config = dict(
    num_hidden_layers=19,
    hidden_size=704,
    num_attention_heads=11,
    num_key_value_heads=11,
    head_dim=64,
    intermediate_size=2816,
    vocab_size=11818,
    hidden_act='tanh_gelu',
    norm='layernorm',
    norm_place='pre',
    norm_eps=1e-05,
    positions='learned',
    qk_norm=False,
    attn_scale=0.125,
    bias='all',
    tie_word_embeddings=True,
    parallel_block=False,
    extras=['capped logits'],
    init='normal',
    init_std_qkv=0.0262,
    init_std_o=0.00425,
    init_std_up=0.0262,
    init_std_down=0.00212,
    optimizer='muon_variant',
    learning_rate=0.0125,
    lr_mult_o=2.0,
    lr_mult_down=0.7,
    beta1=0.95,
    lr_head=0.00933,
    max_grad_norm=0.5,
    warmup_steps=200,
    schedule='wsd',
    decay_fraction=0.663,
    decay_shape='pow',
    final_lr_fraction=0.1,
    batch_tokens=262144,
    max_seq_len=512,
    doc_mask=True,
    train_tokens=1025000000,
    max_steps=3911,
    dataset='wikipedia_en',
)
Each number is 500 + 50 x the weight over the matrix's rms, rounded and kept within 0 to 999. Layers, rows and columns count from 0. Numbers have three digits each.

# layer 8 attention output, 704x704, rms 0.126, rows 51-264, columns 576-639
501443531559499528405468451517456501510482463448450481507487553487471484448549541500504473559541539521468534458470455572484624495455543415461490525459467412392484507501499428553531513594448473
461490493500523499547483572463459542470523540527490454502496467411494518571558475466504519453485523523471491535513528472482417470538495475499528453456523525503470449425596512535532591469443475
523420572504470563466498458460531426515470499519499484517473457532579499546513521560540520439492521566464493520543571407495461575445442468451549497492493542517531412519542501424506518506525551
574503520523434403531530504591475535420531560577553552508489454415526547450493522575471546538595502442513497551507532516369495447566535498585480508447542462620567567432481505524551546595440493
507402511485416556553446360524554468478454570546610450573459456473527505381520497478453529516411473525449585464523639445408535519527421551505609518369520499509517443476473421392548608595587422
562471462541558528448518467551499510390523441516462569554502525489475511516481515619523439572485571526439508465465381486410499576606474458629558457487532575525472458535495460491508485508539518
544468502534495491551525584507460489475507464500585545517577532551527554519487500596559446621404534496521599459503482528529464511429439424496543412416445561581563576485459504501502508429500481
446452546621440582459424500527536403615520507474499489495494461452571472449471462462495486468506557537522465443609515582499566451552554505544484497527514495535549467481536472500517455535502496
480455494532516560533613433603405470483523573476469435512550471574523497427489549477490478452601450539504604468476478469528493510446535562482523490415532500489602561501579461421506512448577463
542567530540500503466520562557494475379446490450401411499594516545478530385490465524503461460475556542517540593378600496529427477475500477586526432424446475603535459521486571557463437445488563
510404467491440477408557485524533426389481509513410481527451497548526581493547603495459493504544525487539575462525521393607460554391444616473435552456488547503545562420437457497482397544460471
442441522506519536510411499448445486520520525479499494478451517493483507535523531496429472390496456556504495444591514453493533511540486546481474432501489467570539497513472426475530456476514528
476589502484564560518490450545431539475537513627516525587475479503459599563498469488513507576375441512503564488412503503578514444446585545387582428460488461498571486405455534607374554540548462
435519459479482532431581523511495495479506567515440505432512412474505441515453559517485504521495481468471491542436549452537485505571567502493465600435428465539515585441526484566525547510471588
549512528536495523499491529469532516500411482482450495458438510463492559388453476498500428549439452610531470478469371555479457428391537524569442543511501523494457514547534458488509495542500524
462506442548519549473469505429540563529517418454577438467522491498552522529417517501547446556483596487493505507504503481484461496639477530609539472417568464406535471473462444537496528511543442
487471511515473536368521442553601499496486477519522499588511497586493583529541531537505456493566479551404473482535512472544546442487486533468430561429411530585491558469576541463515431448473570
465490451540477456493542523524534578506469540602523430450471526523460441586510487534505529471531581543530484492498551484474512537520540481567539499420469468503499514465386503483547541460527519
501477519493522507422526534525508484564511495462486509535548561511497579486443500412512514497502447431490542482568500496411452538555606428541505502461476539568549525473526498445528612496478503
531475578485473458517533410446517485515556490534478493474491524545414508505525603591471584497458508560461438542543568460474568501465444521571521545520535541532506491429575550476530393582437498
515544387517576520476363506509509549502524514468433454483535416453451557516520517528505425480522413520498554524533551585435454523551493478507529552452412537566599461534487471475467502412579554
505435520525525546433560480445497508532604508486511436471501545502516500572538470462418458503604415463474450461391375488522463540442501527567452486482500422511530610427493525509549523507476465
525473563483416551472454526578545464534467491381557475528489465637479477518545484494550585520613417446509462558435492570473418519435379496596508523555493541485475444503581514375429441509428526
504555381553455573528507528500588483526526476506513562449464468571529484535424517507466464486552531504433491573473483408532418451435525546468538455413475404527575533570512494488527472454561471
461411542421483561467492530538464503467489477511368444523447486480465506498384566576535495435448495525484466557526547537517444526445528404540512420457474471380568428576509468451565566493486546
438481406471531522494616494473476471495519564568405548479518436431474438421569456494516541480451454540510469435517519460416489430496455569453446503388493489501510554530533452472493552495438523
580479500477525488552493438461599548416496473526448529500500516496464504484524517498578608453492463525556536452534411506512490465462584492517509428505628438487513476587451531478531559529431428
451328515562555586521476467495420550508474534508482541454496451461537521462593490526593504413555558487473478546416581579453523521461632448531441562487466553470470485432557403492489462527474564
534552481577458520478495507441472539545507542409470425498509498496429431516580427528503488472444442462535499556496441522512565507509451463541474549604498400520455484535472403527486439485401544
477484548574508535450484463482486471543494482484508605567547551527488502564514466465450491457407518547500552492522593482487653538426382415563515595487506562513513445451400397480498468538559466
516461476536503554473390462452493466458485476456537459479402555455431437513630490503492472420591564459518498529411434509486514463481575507536523501529551459496508499465494503442485538521576484
498602479564533522486477494428528478501519487534479520498492556448466492488541494477570506481481415491532413437560499549442606454443462505572517457503586498687479526593565520504534515515445533
444482456490504481462469554528566558416484488449513515431546444551494572378545412534489403603428555423401512528542552499471493558522571599404554425493399543461574528494575456517507484449520543
600501497396501460563473461479557478477547457502517551480523575553572435530599547548471609502536561486457532484518493506590512563553508526570468515580514537483506443520494506489512467510409460
386380554500540506490491516466451510435420450579485576491518513525461523458506524400465435450439557494464503500556525477499475502478465486482547520430481537514617479545425358509453491438565466
520463445473456553473476384489443497484527489483516511489472582499623479462422492495514485537399457538492475502513467447468544459543508474550547484475418460424530526548599541529512522492530571
475540562567493490513573528438469486556478548462457497463525482536454470572559497498551457461551562506551521498495544551516510514491486498594534564488448583456662537535410488473501533521486485
467508524431502460470533482472417516481471508503399531498487518457438466458424549516409503601561538470548553465517556471490559470559571522588434530447565418496513542500451470525523420466474490
514539528505432472506503522497574526521396429445464471486535544625457492489522581451483633548568590478536449571483510511552574549439545461437515465469485477517326460472480455469512421527525540
562555504440427526471495393544477516450593553537447411463568562517416520490537537577576617608503461457434473499464631503492465607396541504495525492585397495532510505496583550545490491489497546
549435484464497410525456558504569542536478453555467448533486458459391510612517513462561544535460531517513526568513502433451529477516492481563504575508504487545380458528519489583572434573454455
471475469444522439532551439447447442452497485449463495472493526554581547559518519563513518479495442524524419420557522510382465496503478466607506520491505505454508517521481457472551452493582548
521512466513477468496485458536413480491501454484444479404472480461496528451555502531547467455590459472492477527535546496547493448582508529463512516447492403515475502435462439607499507522560456
510553525462457537569557433518475419492419541472504524466521562433509518461492540519599483517553516440498489510486433586457494529509505528536553547477453458474508464508566485512509449416496508
502521438496560526479460479372464460481481479454475463510465522473503522477461549400581522467569589490555478518663478408436497500608484512450515537450562501579490524489430400483482428432468510
500497487523514476471526489551487562501475525518478554539518509457512545547588575490499471550512509498541505482534603505465440497572466488362451570476476459585474493388499500499450583512543478
498477575529538519564492553450487469548518533429531451534536533520491432523514457491537489485539522452452422543445424483395582547468466482613450525492431431604485498468528483500507510574460575
544595493546512571608536507429432531526584526502456551457487473538532499495538423522384561522433468526493485569465524461489440483516493473525499550503508444447597517498499476574498499568487535
522585511473454458531538551533457466400517564647454446567466541483421571482616413404525421571508439527527438599459463425511497536504512470540460521429579502450508394522507523513485447584507508
510525503497583503483473502461531511544445429519473487441527467578454590579498513529532548566449484450508473473537613563375442475583412436533488457525472485348424534575538437488481443503459520
540496491535459556488457569521508514471551521490515415569539556565575471392505494449545483596443485503497533552403472545451467436441487466509538378600539526446408531453524477520518423441419589
540537455517478451540446435460559463523522425507479580445506486486542495498481567461481582508550519507474427521614565517459471431514469550520549446538446519505447556514500511395513536514437434
468437502490481433489484501536491514491481491526440479578474482498544503560560520506470514409502424467412460458563552534524597532429535535411538529547481472526482495588463565545531580564517562
436539496499491489498511488587424510536538535545484421529433475501545523425512467506443444501533472492493523498415534462520611565505468499496487485417541489466557469525512529463577540454437496
472385467462461504517570530516521489452397442548466469408433513481559521486478480514576573489448535516482482479561505503452546520490543528558541429509412493542610527458528517468475618550526465
425484471506541513514469503460488565439549500494488439591504573488621434529502436447535533528508503437492501450474512492502616573513490418487551501565477590467497601492418426527463408502507488
463478537457504475460489458519446494479514544455592526551485419461470492538446522506520536524475476561473556564529452556514531438500391521528445519569522437394469502505399357474627521527499362
568483527475572535443484524547559431465478545456419513546449566474500520515408478428517480473551525453466524555465483433609457599488467504388499428605494588540512511496497547494559512512441490
487507471448398573560570485374511571432486437529484480503451508399454544564486483493503595564407488480428443552523475442494519481495509500600465552372471520448449523513498501466545502433582552
496443467463445492448467480433442548425493465524468513502562548541480473459532544482557574471546455572487541519499555443499500506552513427543557546475511467470452480450570673537432463508428577
494450546526465407504560528519375487471414472490584378518353506528528494539526439471480516535496428499506511479495518532505440472477546597500483483507463469429537529519553428527459539517456531
490430423475548482486468497530576507482589524453481488526446430495504486584527527519430449458490463499508520513520488478498566509553466480496505509461515491558463551564540363430548596500457492
594441561501568457466618482471493489502481432501461488435470468507477528483436432457552538469543549533501580500485422470538485477536479483463520420450470514468506477527531444579418496451423526
486529505519430500411540486458432491561523520555544500468529487561543512506495458434526525561458522511472415626557460462508532459413501517542495391442393502489562541476517452560529459433665497
483545594527550469502418488542600479498450460455422499502477478455516473496523502407544529494513500453507554469563519437407427619605530569478435607589617545446489543537557490486435517543529488
501509511538525441525557470470519492584443494393484448472560561481493486475479561492505500532487512440502449526496491563487475493474503503475487414412507518433460477511587609477530429453475485
460534514467471475517537565493633490489498413493375513544489512581559477492502460502509560533529499508481474558539581533358509511426555553448507328644497564544520526442473515479483502463586491
526479551505478463430518484556549561490503552467520540457493506566562532468525470494478543421471589508479470528404513556453492597510498414422479622544509469549497518512491477522485495593539540
491510486486555480457538492509421491577450553461559582535521483447516496560485525475504452557527449552503521402509522589491532551544461492503502459368487518412508517496493502502508558532472510
554459459564501428520618540487549559469466405450443512520438498495584516413486506549571512576507418469536519476471502513510517468553464596504465427570605488478433516470492499537457498519557509
472432458453479527556543519507517387507456476513477509500499411624490475496563490582516455503508470500550480506476514460432429551599484482471523542494493520471552498498535512481495492532474406
532508488519509416466495495503553540462442598451507338558491515495501508539506454527530430427581424465596544541494418541554496469480503507648541507432533509494482539621542419488509414491464527
408489520492545519380505434496515618466513603495387519524513511488402503429506498462383440544557484559481400408573603487415442484471535540519490474508513605556439546609514523504569503543493441
423639511501470526514471520525460509552494526458445475426485599520473491534464529507507486433417550546575536470478482505432590485534463513445491522521498513463543497495449595521458512528450453
427549525486570555542494564518519477450480511503517356526494469508514448555468556476499509439535545572495522480463488502453464515535423520451527463470528354610524519546556528456465414588434524
449534483485570629512531465581525530464421463496484515493496467489461486448514437516504419552508581529600549490505481488521542412400507480543484557502553518570549616387539470514508465576479518
501511382482502420495469538493527541504384473612542540492464461514533442554468506536486549514412488439476458458577493459548618607471523464531560525535474532523456400479502507595433495574446485
547562450466481401510492489484496443573529512575614482381543417520494485514520409484394470537410546523548464535552483543449571449476575521429426547428510555427512484564447528490486533516488512
455509353610488524489518488473476512480453446559492512523443511531414462526531521602466536452425345489505550525423494572537545461513456537513538563620444535542479567488488449545445416578477473
535543509513524611457550465463534518551413438481409556467467482424498503444514617553517526466478509478563400511548425446460530495451507456556452526542434437551506538459468574490449523514559500
514557412496532515516500560477448521501480436495457512520488489541490511541471485450498466562471422524468556475461574529389511478434532463503469471473545500544533528508330553530584444457514538
443393518497469486598487529494489513495567555363536578523462498480522545458563551389491504461585558468573539515499473529530533544494415449547491459437543498551554546506579454488450513496490488
535532452507471483450533537490461470436449431515497464429517547445439444456406561460532423479403419531470646480502523548479477580457489531512447572463473452453540502567483522522580565437490481
528562545485585505555463504399444517581478487452548528563523524480445478544529511461517573507452421560490552542563526452396407505544487536598535488524498512544387469514462408425447504513467526
497481502387526492407469489579537431536649612495473436476506481563392520493431546465459350492438440460443607546511444471472489496498584488432549547495423492446489520496451465541463486549526501
556524512491470448455499484527526553491462468465477505554561433543524504514495488590522433427489479576462433529552532507485520489523550477433505429549530521539509498379434471492455545495501537
464473561502404534476544525468451544539520531441436468586530545538512506455500536550434529469527406618514505540462448471491443459592430501459541568468474339506361476496484535482508555489695512
484469521495556396478463634484453463471549482514427446463506518533533401551452582523511469539567564508508484401529507563486478421558455495503480541523496435510486523459573488480521544503437543
485530467533521487537421457508524405472451471489520500534499551482467522534530528466530502510458437541472445527480501473532568584453599462421460448569553547553439459598529567459528538601546428
489556454400502463545495467424519478527393462437544523494433476537474466564425439519525580500460502511569406472601509536454518573532481533478561452487477482500462500431481505478480492416357471
550557587434465483562457563472542500514472485470529524535566509469561586522429487537482485420435488549477453512591530524479402429464438343530452537498470484570488475446507460482487412625528559
437575531432481462509540453437456480543470460484570395602472319506516558490654444510533508535421474463504533507523548503516470547603462521541480528502538459512419554454519531519573466476470555
542426451506545438508451561483520478497495453437494515514457468449610543540398547513571506452424498471567400497584587550368516551570527500447536500421460464543496414597577572567519469392431566
537441420423498489420501543575490451575488478458587504412504468442506547534589521472501645496489429482446517554516575436481448422430598430530445532564459511553434479616517610479486494446604533
547507562498437513564586570541482541585521528493428583501574594435483403508505524405543605483583444488485431499489559481558488428452537567452545519449510419555527448492477516504567352483459460
407446510460435443518467483423514407484499482518563556462544493432505495507438485452504486513408451520451529521399556464429435494520471485503554389465439488540462502530457483477584441565529430
526475429516583450464468474461457461547537440467542414490473490531522494556465521513451418567475497555463503551514494507509566568524492495498563465563548520396490498565457523504485441506461482
504482503611582592425539453458458519466549556410539474566480542408510434502446611494495459506533528548502514548524397419510530514500536561536484509493483514470495501472524535491498600490494451
489533520434489525482542503562489461457503512472512532569500452556416483474421468499511464431511503510501503536550475490539585472476506595515514454555591537522569475487500481463469507528504439
464465498551587431421481427449490577509557509496504493494515558471490561489610558404465609586333448508498530481494505571528502399539445379457448534528413446426534515536492543477491371461621575
662525519534505528530554495459546513485551472493581547441550429533560519464477539495539518447484447469529547537502487459513463549482546508428470553406465470479473495526507518523471540497564495
551508594545513531467503497467523502477526493466560475491545406661491604526510539512499413498455584535507513484460476464573457554540560552446506468481497458568395572522541461533589481577471501
450529481447458540485523432511495477483507519467496492553555476474526560484565475520440486552524416529532441465524452458464516572497593549505516455410532501480495491539514459496578442534472397
452501571476487494527513453484507549508565514497530445553523515519476490513508472450532434438533452498510551600520476457569508596614591402521502483512537447515511501493371468501557575436479583
435519543518531500498492548558523518509571465431543383525506541477447512486540521427490579500527429423497496459528427508466548422535558532492443527508480513502469398453496533507553631542500522
437529499540489491448483560560461509466610490430563512597563504534537543607450486491487502476506499419535580536527483565465471465568483464503474478435495498445465556531503519429544557410446470
483513540490497532437573515442586442583476439540526581497549495441464572528356509456571571440489485451463504424533534377516501481508485554499592551497466502364407417413452494521546456471514537
530598473543475537485505557504601523411571451522444499390498485548481492444580439484495557492561524446491483478540500508469499479454474565516555346479457536586481473578490506379478538483437492
499498506482424466397495446506517494505438484568487527535510446482369501555496501498433405467464504495493483463522454550482518493459438605514533362519549517492460496507523456486470508522563464
536464421456421512475504473460535472423590530554568511460472523505473446460497483541542573527597542394504517491561490523587419508463559444563451582584439424502550538481437546541503463585492508
460446532525503487486484521516459502474514459484514571558548451612457457524535448500540453592554468553490452473565464390562437477414466500541467409520406450524429559553444506526505458565437485
497519526533502470476497606472624430511470547500504509507469605541457494482514473529510523510520443492400477537540572546439502490477467483456489431557543568525568440558554454490452548533487471
478604478466503358497514519468483527549574535504557526471437498536497452538416440534457599558413596517543524507497480476395500447480463514517360484485508483551476486426469408439573467437524471
517470483654490392514462533488521558618494488555434484523417501443514457487464583428547491479584566417496522453495548506428531429567540478414466480515454493530522514550548458461483427562505526
429605492450500499481479507500553562521505474495462444525509539456563563460558492591530478536533587516465515504436456544417374464444530504498481447503520477483572540532577587557374538473542372
437552396445476477485461494465506521502437508393463514608496495481563486537435466437504442539441565437509486515563520540453534499504456561523476501480501507395455522509555532524452591452435483
601447362532534546389477524606506552461582452420492442429423424444505549543564383424506452481531658497523479488441443501527500537532492420433496510547557510458545511547440497543376400461403526
520563398392462484589527502615516522549475497472569508522551541596414486504465438522469448459469525432547516479308531485555548502482595553474519529423525440546463480520376512517588513496431502
512508543604495492505469442477520562453572569485459439538541572511514505459430530429546520510480436517567520495497526555484538471517514525513541449564552576574553510404490568523534604402541461
442488552490557458480496501462480451465509510466421458359534563517491492482502581526462529562521527389514457540453522513463553537462481465438464497558465528494528515498513530495535532488431454
548491539483535406549445553514468454416459472399492562479463457519468483551599513453570543478412603444541579492450447509532535489455473517494480488566572440512415432503582529597552508456525510
435471534522581580463496435534471488445530546474521462528509509560497515481511524467565404462493438473398446468460523557447537542383566513419516503523531560490500443554502473496540540579598482
545535440500505443485452548509489552416461525440547607453535519504570451482592532595512436545483521511377557458424527507405523390476478500516495506553560435464505583525515422514471493495436478
523551500550494426470525529523518522502432462462487539595508478490490547527547544407496564479573498452512491521484511487519481510526385457474525473522495434421530450490537538557540525481362555
591494529509548500495549484534492523458483434520438386435487506371541400478480504490499391559510441512521488444469569503543437518413510438533561567549446476529560524378480532511521496449527512
438519395564476496472442463458551458526550438494534485510469503635494555570516554427424415464513520509448464561483491519556460500512477499418400478486416536488460467508541572396461592517528536
468448537561467495494493465493515501496548479516454427578527504509489563467553516458498437569548586607605500536573546396490461563523532459497528496464500436540458554436494514468470549476437500
568459475538435514486486505518524466476475480487496521547545468423486502444483555540502501440415463418468431564481458553448457506456468481525524489483455517565457501480493512417550507556429470
617614508608504486474498468489513565440477566479448494542484448537517492458526533530463512596555461499534441440533450483517538409491564426579485546421577699437483500406576539487511521510439441
465515546489511476449528419516434437472605480529435571499443475513493522469531414443436532573549501439379630485511503492449508556467544518427452517507444478476449443556519414534493478539528463
502558551539456504505490434537557471431501477414487527524467494499541619534481502595443320549458419449500396473468510623488495537456503548557610549505514433514454387498542575509443496562494445
493481470523431537510525511556473468452516552506396545463475538548532535460495536485490536437487430506460481541419444477459460612531505597463479433476433489444449540567505381532448434495454448
477476498449514549418567574588552516522443413568444517506434538528551523514473494525500492518531553513501561527449481505537453515531520469593572551438517491467522538496484538545469449569423597
498520450390427493490520502497433462516545508556540404503526491452461533525505514465464503551532455478503416415431477397579494442471561478482540554444456485585588518535515416470476454455462398
545482526560476487539516520515441563470532510439559543485475496509481456455528398451479546456463506451424420450527449567529570484530571511487460456498529564507441500587551510472514477551466507
422574493428444474531541461519518545554464498489501491512596499510516501527413404539413473543474527419495497471428490507647618471533508443503563557435565558434433555541528579448492483559554550
529596524451506424434477548484465384586422476475459473480548403484500533455456497480466553597571518478456440476477597460486480457465545576502511440590490425504501526467509359503483496488514504
553471561505512461528467561495459474544504451457439496519520530524591527535448483481515548423453507460554438488562406539494565533514549519489495460317445448467572445517511536386494433572480459
541495491485485518531531541514499483456521539455479480406499595461485474593456470543458539494503568575437434476394435473441544445601568470506406525480491474431515540466487575534481416461450529
471519512506514517425597557472476533474481514568504525480448511433452506540417510527466519527544440488492453574559448426435531529514444525458447556586511510547521520471515525453504501598459358
553464551484501516515512385479528486503516511458502494515454464504383384474519434522490544542497425405480390577559525433480530473400457589563482452497435517523491478444482500458477625507510428
469460519451496485608468509549530523564473503454582469488468458596458552500499419496485541463506494462496496522546486632555474499530488561480496521518533558580461394478500580470551501452496410
502493560618479522383534477460551435602491509448535446418460487456496549484426507509476415443501520594460622422523454424479439461423542470439487527474489428611486480554543506447449514551519501
490522631519486551532535548409523448579529471461520533491548481442454540534424527532459434496502490529571499529469520419432483571497492564425528494469547607524439516478464533463448396471482503
484521481443554626520509446506508479500527467514572438536479509565393447526408536513510516495444516503479500519458439525458565534475429534448468514477506440456608469538463468487520514456500529
506493566525515604410494486551582511467512570566504493523466522609480564524449491523503437540520581527516485522461466474560521459567479494605481492526452452461491532471451527457448426462508500
529565488511525513470539518457442538522572512489550609557543490484522470559415484531460489523492481478510490505447556472524514566460440538459557428449477552583512473494507430527544457502625522
497533502465385481529445520493569487465409599595491403460468546515551589496542496368497515475478490531456530455495450482485444478529494505513506515348481531390416562473446370562413497493459432
450537463572472509479425450559489566486479534503492521381504571450548535517453440509484486482491507478517585406431524526498467469516541485563512399506513498510402448488420510535510514479454503
524570487485600555544443490425479510554487493491478518602382502445460472464597524610528440503475480504544532415503459429507519442565443499550457400529441497542509508506427578490501529493539563
503543515517492461487447575565521473585467496484535479411527525522473587528388515444416430461540486483527499562565536479513533488561574494507569419523514506440514463407563472422483517481444376
527487452591498490559518575545469515580436486596450465490444485545561475452559514553488511439492610475522457565422412537497524501593406483405500412525476536425395572437356466443473441516461504
572472459436498535500484475491520520508471493548474546526495508574469529533542451442529423576422525694502454502473543491511518551458477527451518479541519540583488478459481506525442510429590426
514495479399475507377386428500520512496470510463470415497459433491549489462520435482410449426590528515488524444442516425588541483459500644466564527550582462542499447517407421585569487486462529
460482401445508523518447462526478465481486559588542489517533518570577490528426392484488529472445531440498466517471518466451488538521501657533504605525454568489535495429416576471486475481543439
468493612416535459460510564514515463496375484447508427452455536511465502501453483425463494462501501464442549469417446521569464529531431502549480532388537549502493563442494574511495528553450462
443486460535518541520518503569494448418538446447438472504449445522483492452434469479448536482532406458626487516450507467485566536521579503495539482521534469402532543489497434488602438564576446
504540492430615486539522540444563560529521531502510530544458409544502515491501543533467575492577550466483513485591546538576424500527597505452516594541511463518463439480597502562379553458499463
457510495455518513483568532544466516426624525484516463558458479631513508589484569493454443500511481535530525405454464444462548483484483469507544544600532527416482491572484499570556494421477457
511524536525527482523526491432548541617529529496546486442533519514542507529550463483579462473413468521477584544467555600528570505479526507554498482399592549435443501572533535530494503601443492
543553559476492456553521582445542506483383492511418390536490558428528475563478546516496572562486507481546501493408483523465507528553465488498537508523529549601478583487535411554472519487621483
514479482499418526539520496471461471488449474447489598547498523520449438455546489399480436436478480528538527513472463553520488455469520400448465489526506487460525516473445508465581545548561501
498575473445502552458535535592463474411513481539612507448554504406492512546486515486530480492423466546502463478478612594530504519601522552528485531503462522541479513558554594478540355439481514
539426500450502489527608449437549494477517486527574480514577553557515493482609484545492493393396531530595441403579434424436524482532478502565497447508534449476447461497505479429585512524561476
576496462560528376532506636494480572456573543540406472552453496553525579573527549473588506420469489472486468516485449427463534513436508525514357474506519511564460515528463521456510450525569459
502512588500496567542514527536550528475353573493503458473518511448491433494360483524520569487547440500554472463517423426466525545508509477467429499518538511355551436565496565459576592498466465
493484517515421494469466574526423500422527508479458483525488489517546451537438479469467416452408490503366441521490552489493476576496415509558527516541524491464536517510429452479490557586485546
482532444501517484468496483550490522518544461516554521560450528454415498519519568483538497502487489468460524527461471454494498460491548421511507483517466561573510519516613447451524447493467462
482515493545536471527541538501375551451420564450505477385444482539500495517516608502548503569394530404474560483498563479470509451522485537452454481496544441552581514483417519502429513504515490
517448485493565515596514579413538464453488465444508521457489521457460419456476373460405512509471473440481445495498427569471517529588510490465411481513564564557499392498525455539472463528480489
491572486428538486473427555588483511418452444517508574532494444540460405526419493550522428596571496542547585511455530496413528497459533487370512489478455548499510440557484479516504486478454494
457485458443490562419478479527465581422498515533514456521504499533483481471611484445494504459523443540499388482539609532522598549548533581481467550477484489530549479509530458516469507481464561
403408518479383587462498556447457470501412543512481507472454531509507513440528459438507438509557587422494563419433498493584525523468390444544494578473492488554514516532509545544465519453472488
464481452525476451542539570448450491530473464507419457517502482489430461556580430480432616565490544563501481506481510565479577528498513517470456495467480459514456502532464443509516509447464603
514504451522470508474477545526562571426496572549541540434560472477567552512472510505516535468571479463415463516517533540488595496498505472472479520528505478450444533570476432538488488515496596
437391538501475465497478508479458519546415509434469507476472506442500485479418443405475498504550453488543510523634497542454367439470490544382469551541471459538411527498534487443476596511495554
609474622499457545542496557518497556477481462611581446519474502526449510566421529466489423467559583558496501429515524600493426506426569451543439556546501509508504494453584434489532594441473533
561513558539487518408433501540537537503575576451480408528508556485467493549448465496539479488563483479473482551447500497531498623453462559495507425586612522469393490471423398425528519490393430
470543548548544446493585576476491552560458462583558479449501431470551498496448474510515532376496497543618404529537527512431508452482487460489440462483435612413440483500535507489427471569505531
476438501459511497485578460466547491456504551457493471481430467464496517581543492531552436513536482462491430536615474524496603420546520465605557519470462538474610488606466509460444480460472488
443495533514452556490537539558491493530477516512544458509503491577517563559473569473525513455543502473509479501493504531476522579533496457442486530509511421585577516552485585461436445542461472
509530413542475532489507507556551512530495489463562533472465514437554513514501504411498445539484531515485591561441495468473455567442481507531504497328450550442517471494569496509519431416491465
510511422477536452481518455534519554499529549480510446573528451504526509404453448443430516521471464554534423577492445477469502556602434538478537439569511449499494439506604470514496517454425472
469510487493545566388514500515453556474434493459458519428575567506486517493446431523441409574373452563494500561409497477488487555469487533495461529539487498530543550400454489489429488462601545
480510455533475457452539511440444498489525468384484466448579522478498491578423490455525449568407477485428472477394450444548530446543513601501513511528525487592460505412533521553512542471511464
556429490547459557564495485546563401495489456543525546481530466506568460457468442465439548458447494426479466442567570499537496454481592547500509485508470603421557446497501506432469466504452400
512517532604484498431501476527495447514454495509548549608524397571454473427466395523482548522492429490438462528472572492484532464511494468412473458521501547403520623495471532528548426557556515
474550439515534460440481402546494516561516545526521547620470473482505505548560486519480507517638551634517500533528506550518517490525547555515560516450481561423552473572589465455480404420573590
506482414504504492558505450513580518420487451413520578515512546500501503512501511445482496485499566573533483430483436602520489436441521482455544522448532420417438463457518451421417468535461395
608559400487483507496629411540466456496520537488534464477515557441522400398421556535562470520550520492476571545538457435519481548417429455535578467453559534568521495417519457567506490546570471
357390443558584413492488483504430406518421420487469572490558562509529482509579573444545449485549518480496572468422517502471533420453579517440505641504505446481441528487458528504474492427428470
504450452491439444489522432563533482462485510509516540583528367447553507514456530447529436489534527458429439494418413588476493518486572539493511574600545583506439512467501538468467522473531524
531469495561509509484545472580453502439464448470548507620405525536538440424468617504538477534519520558476634520429473542541446524497568437502440539506516544406542492488545458503561484517545505
515451468518521539480381530409539494455512539522549423457449557558609484404488571500504495501564397519523570454450495562560450551443508535405485408523500490625582631480422431497474488450560514
511542504543517542510528525555425530486449511522474387449521582492395461506565501417516388544526421586475533586518443461507471504499446512430513474502480531449497455508437436508455483521443576
575549531441529458505675452493501479551481530623638514493528472458457522440528458472462474463511439457416486441481462609403487584537461637465497468430451541468504447570534507537489438447530391
366473466589477547478532480558516472509431454471513614486563464396492540517507353445418478404505423465544414453509559532457466436542471692507532605542553562572499485525515602490486488448491411
627498578504500503509564544615481492501473504483546522533464472465477492461525511398527474511516500457614473552391593417559550529563522523584548471583447553554567556505516486499591589494457555
477434581428493518467552524573451499539475432554554563549502564503542436487567549489437433592504495517519464503517431504605535522459489526536483513495505510488569616505435543542528583507395544
551523523524488447502533584553511531430535553559470555561569492519476522455437502606436500551469446581496439587558618580522494432560526511447430528492506480535582566510486500508481498610490546
579541509561535481475418462419511559489658419540507468493475528507540437462425538552418489561446486514482477499513608529563443519587494451521467469548503538540349450485457489517405490458486463
434380531457476525532511515517507510675552566644424542542445494517520425540495556577523532488493500442479505543474459560491431530412472558480561503472522589495433479491544481448456547477489518
466474458495501507573453536435495478452531607389403479549472534444544526511438496503577531403450503471546525590505518481440589531531506391490480489487506412474562410568494492457559500497483490
613531437449519505501454503478564495473521532526594460499462539576472453451536501491495438529482471540464503542496511531477587546451466485497498420412409444496497519459487605576535476572563533
453495526477452527509502473481473567457519504498520540443564489526485456519422487557500425592461580431593483555501456559520532520452421450529530508495495490481512451483596592469539470507533504
458515649482504426499525460552397510538437481499514564519550443559538454451506514451490496518430508431502506524504540552467452442525473485510535463528532469482507460479439519494429498438524493
506522525588504439434412581612565469594524486514526429602492613596415472504520463519444532494579473511469497516487542459574515518467485498511466551519477552482543529391433472495467639461514610
460487601467441412515548488507488553612561418518529445419495549514495451573539428575470585406463468458507615435492492455543480528588442384480491529513526444540505431566583492522591481432425533
461413522524535459382513530536538529506522485506454482508522481504448523425464468568473380490495528485567549503525471578532450441508472505394473370549464478506546492591508563521485557457431587
424575429517468468518477481537557538541518423449458551484505496571546517522529527528483522488472571511503556471540437483511573532525597521459549572540490541483505526454484462433576491452435437
541532494523393592536550551482449484482481577540531528486466447488441481562471490576511496550550486461463531512512477500406511461472460482439401581477572441448493532480525494542527586484446480
391541472421533514514494514544495517494451482397562504571486577467538606535512492397482518495491483490538467548510486537498554435505515512499395452529480550447502422479556480506458507577448553
477531538416623492475480452589498516475555537511481474490532471442467506572419479444447476469445571468466536483491571479514499512503462519538534536531583427494436559467549514487499466551569434
476524520503492499487383422579473506471454460492358503506559518575512505509441495563459509529462452569445546496543450527555408412479527537446440587522526660529475431503523538471531471461509508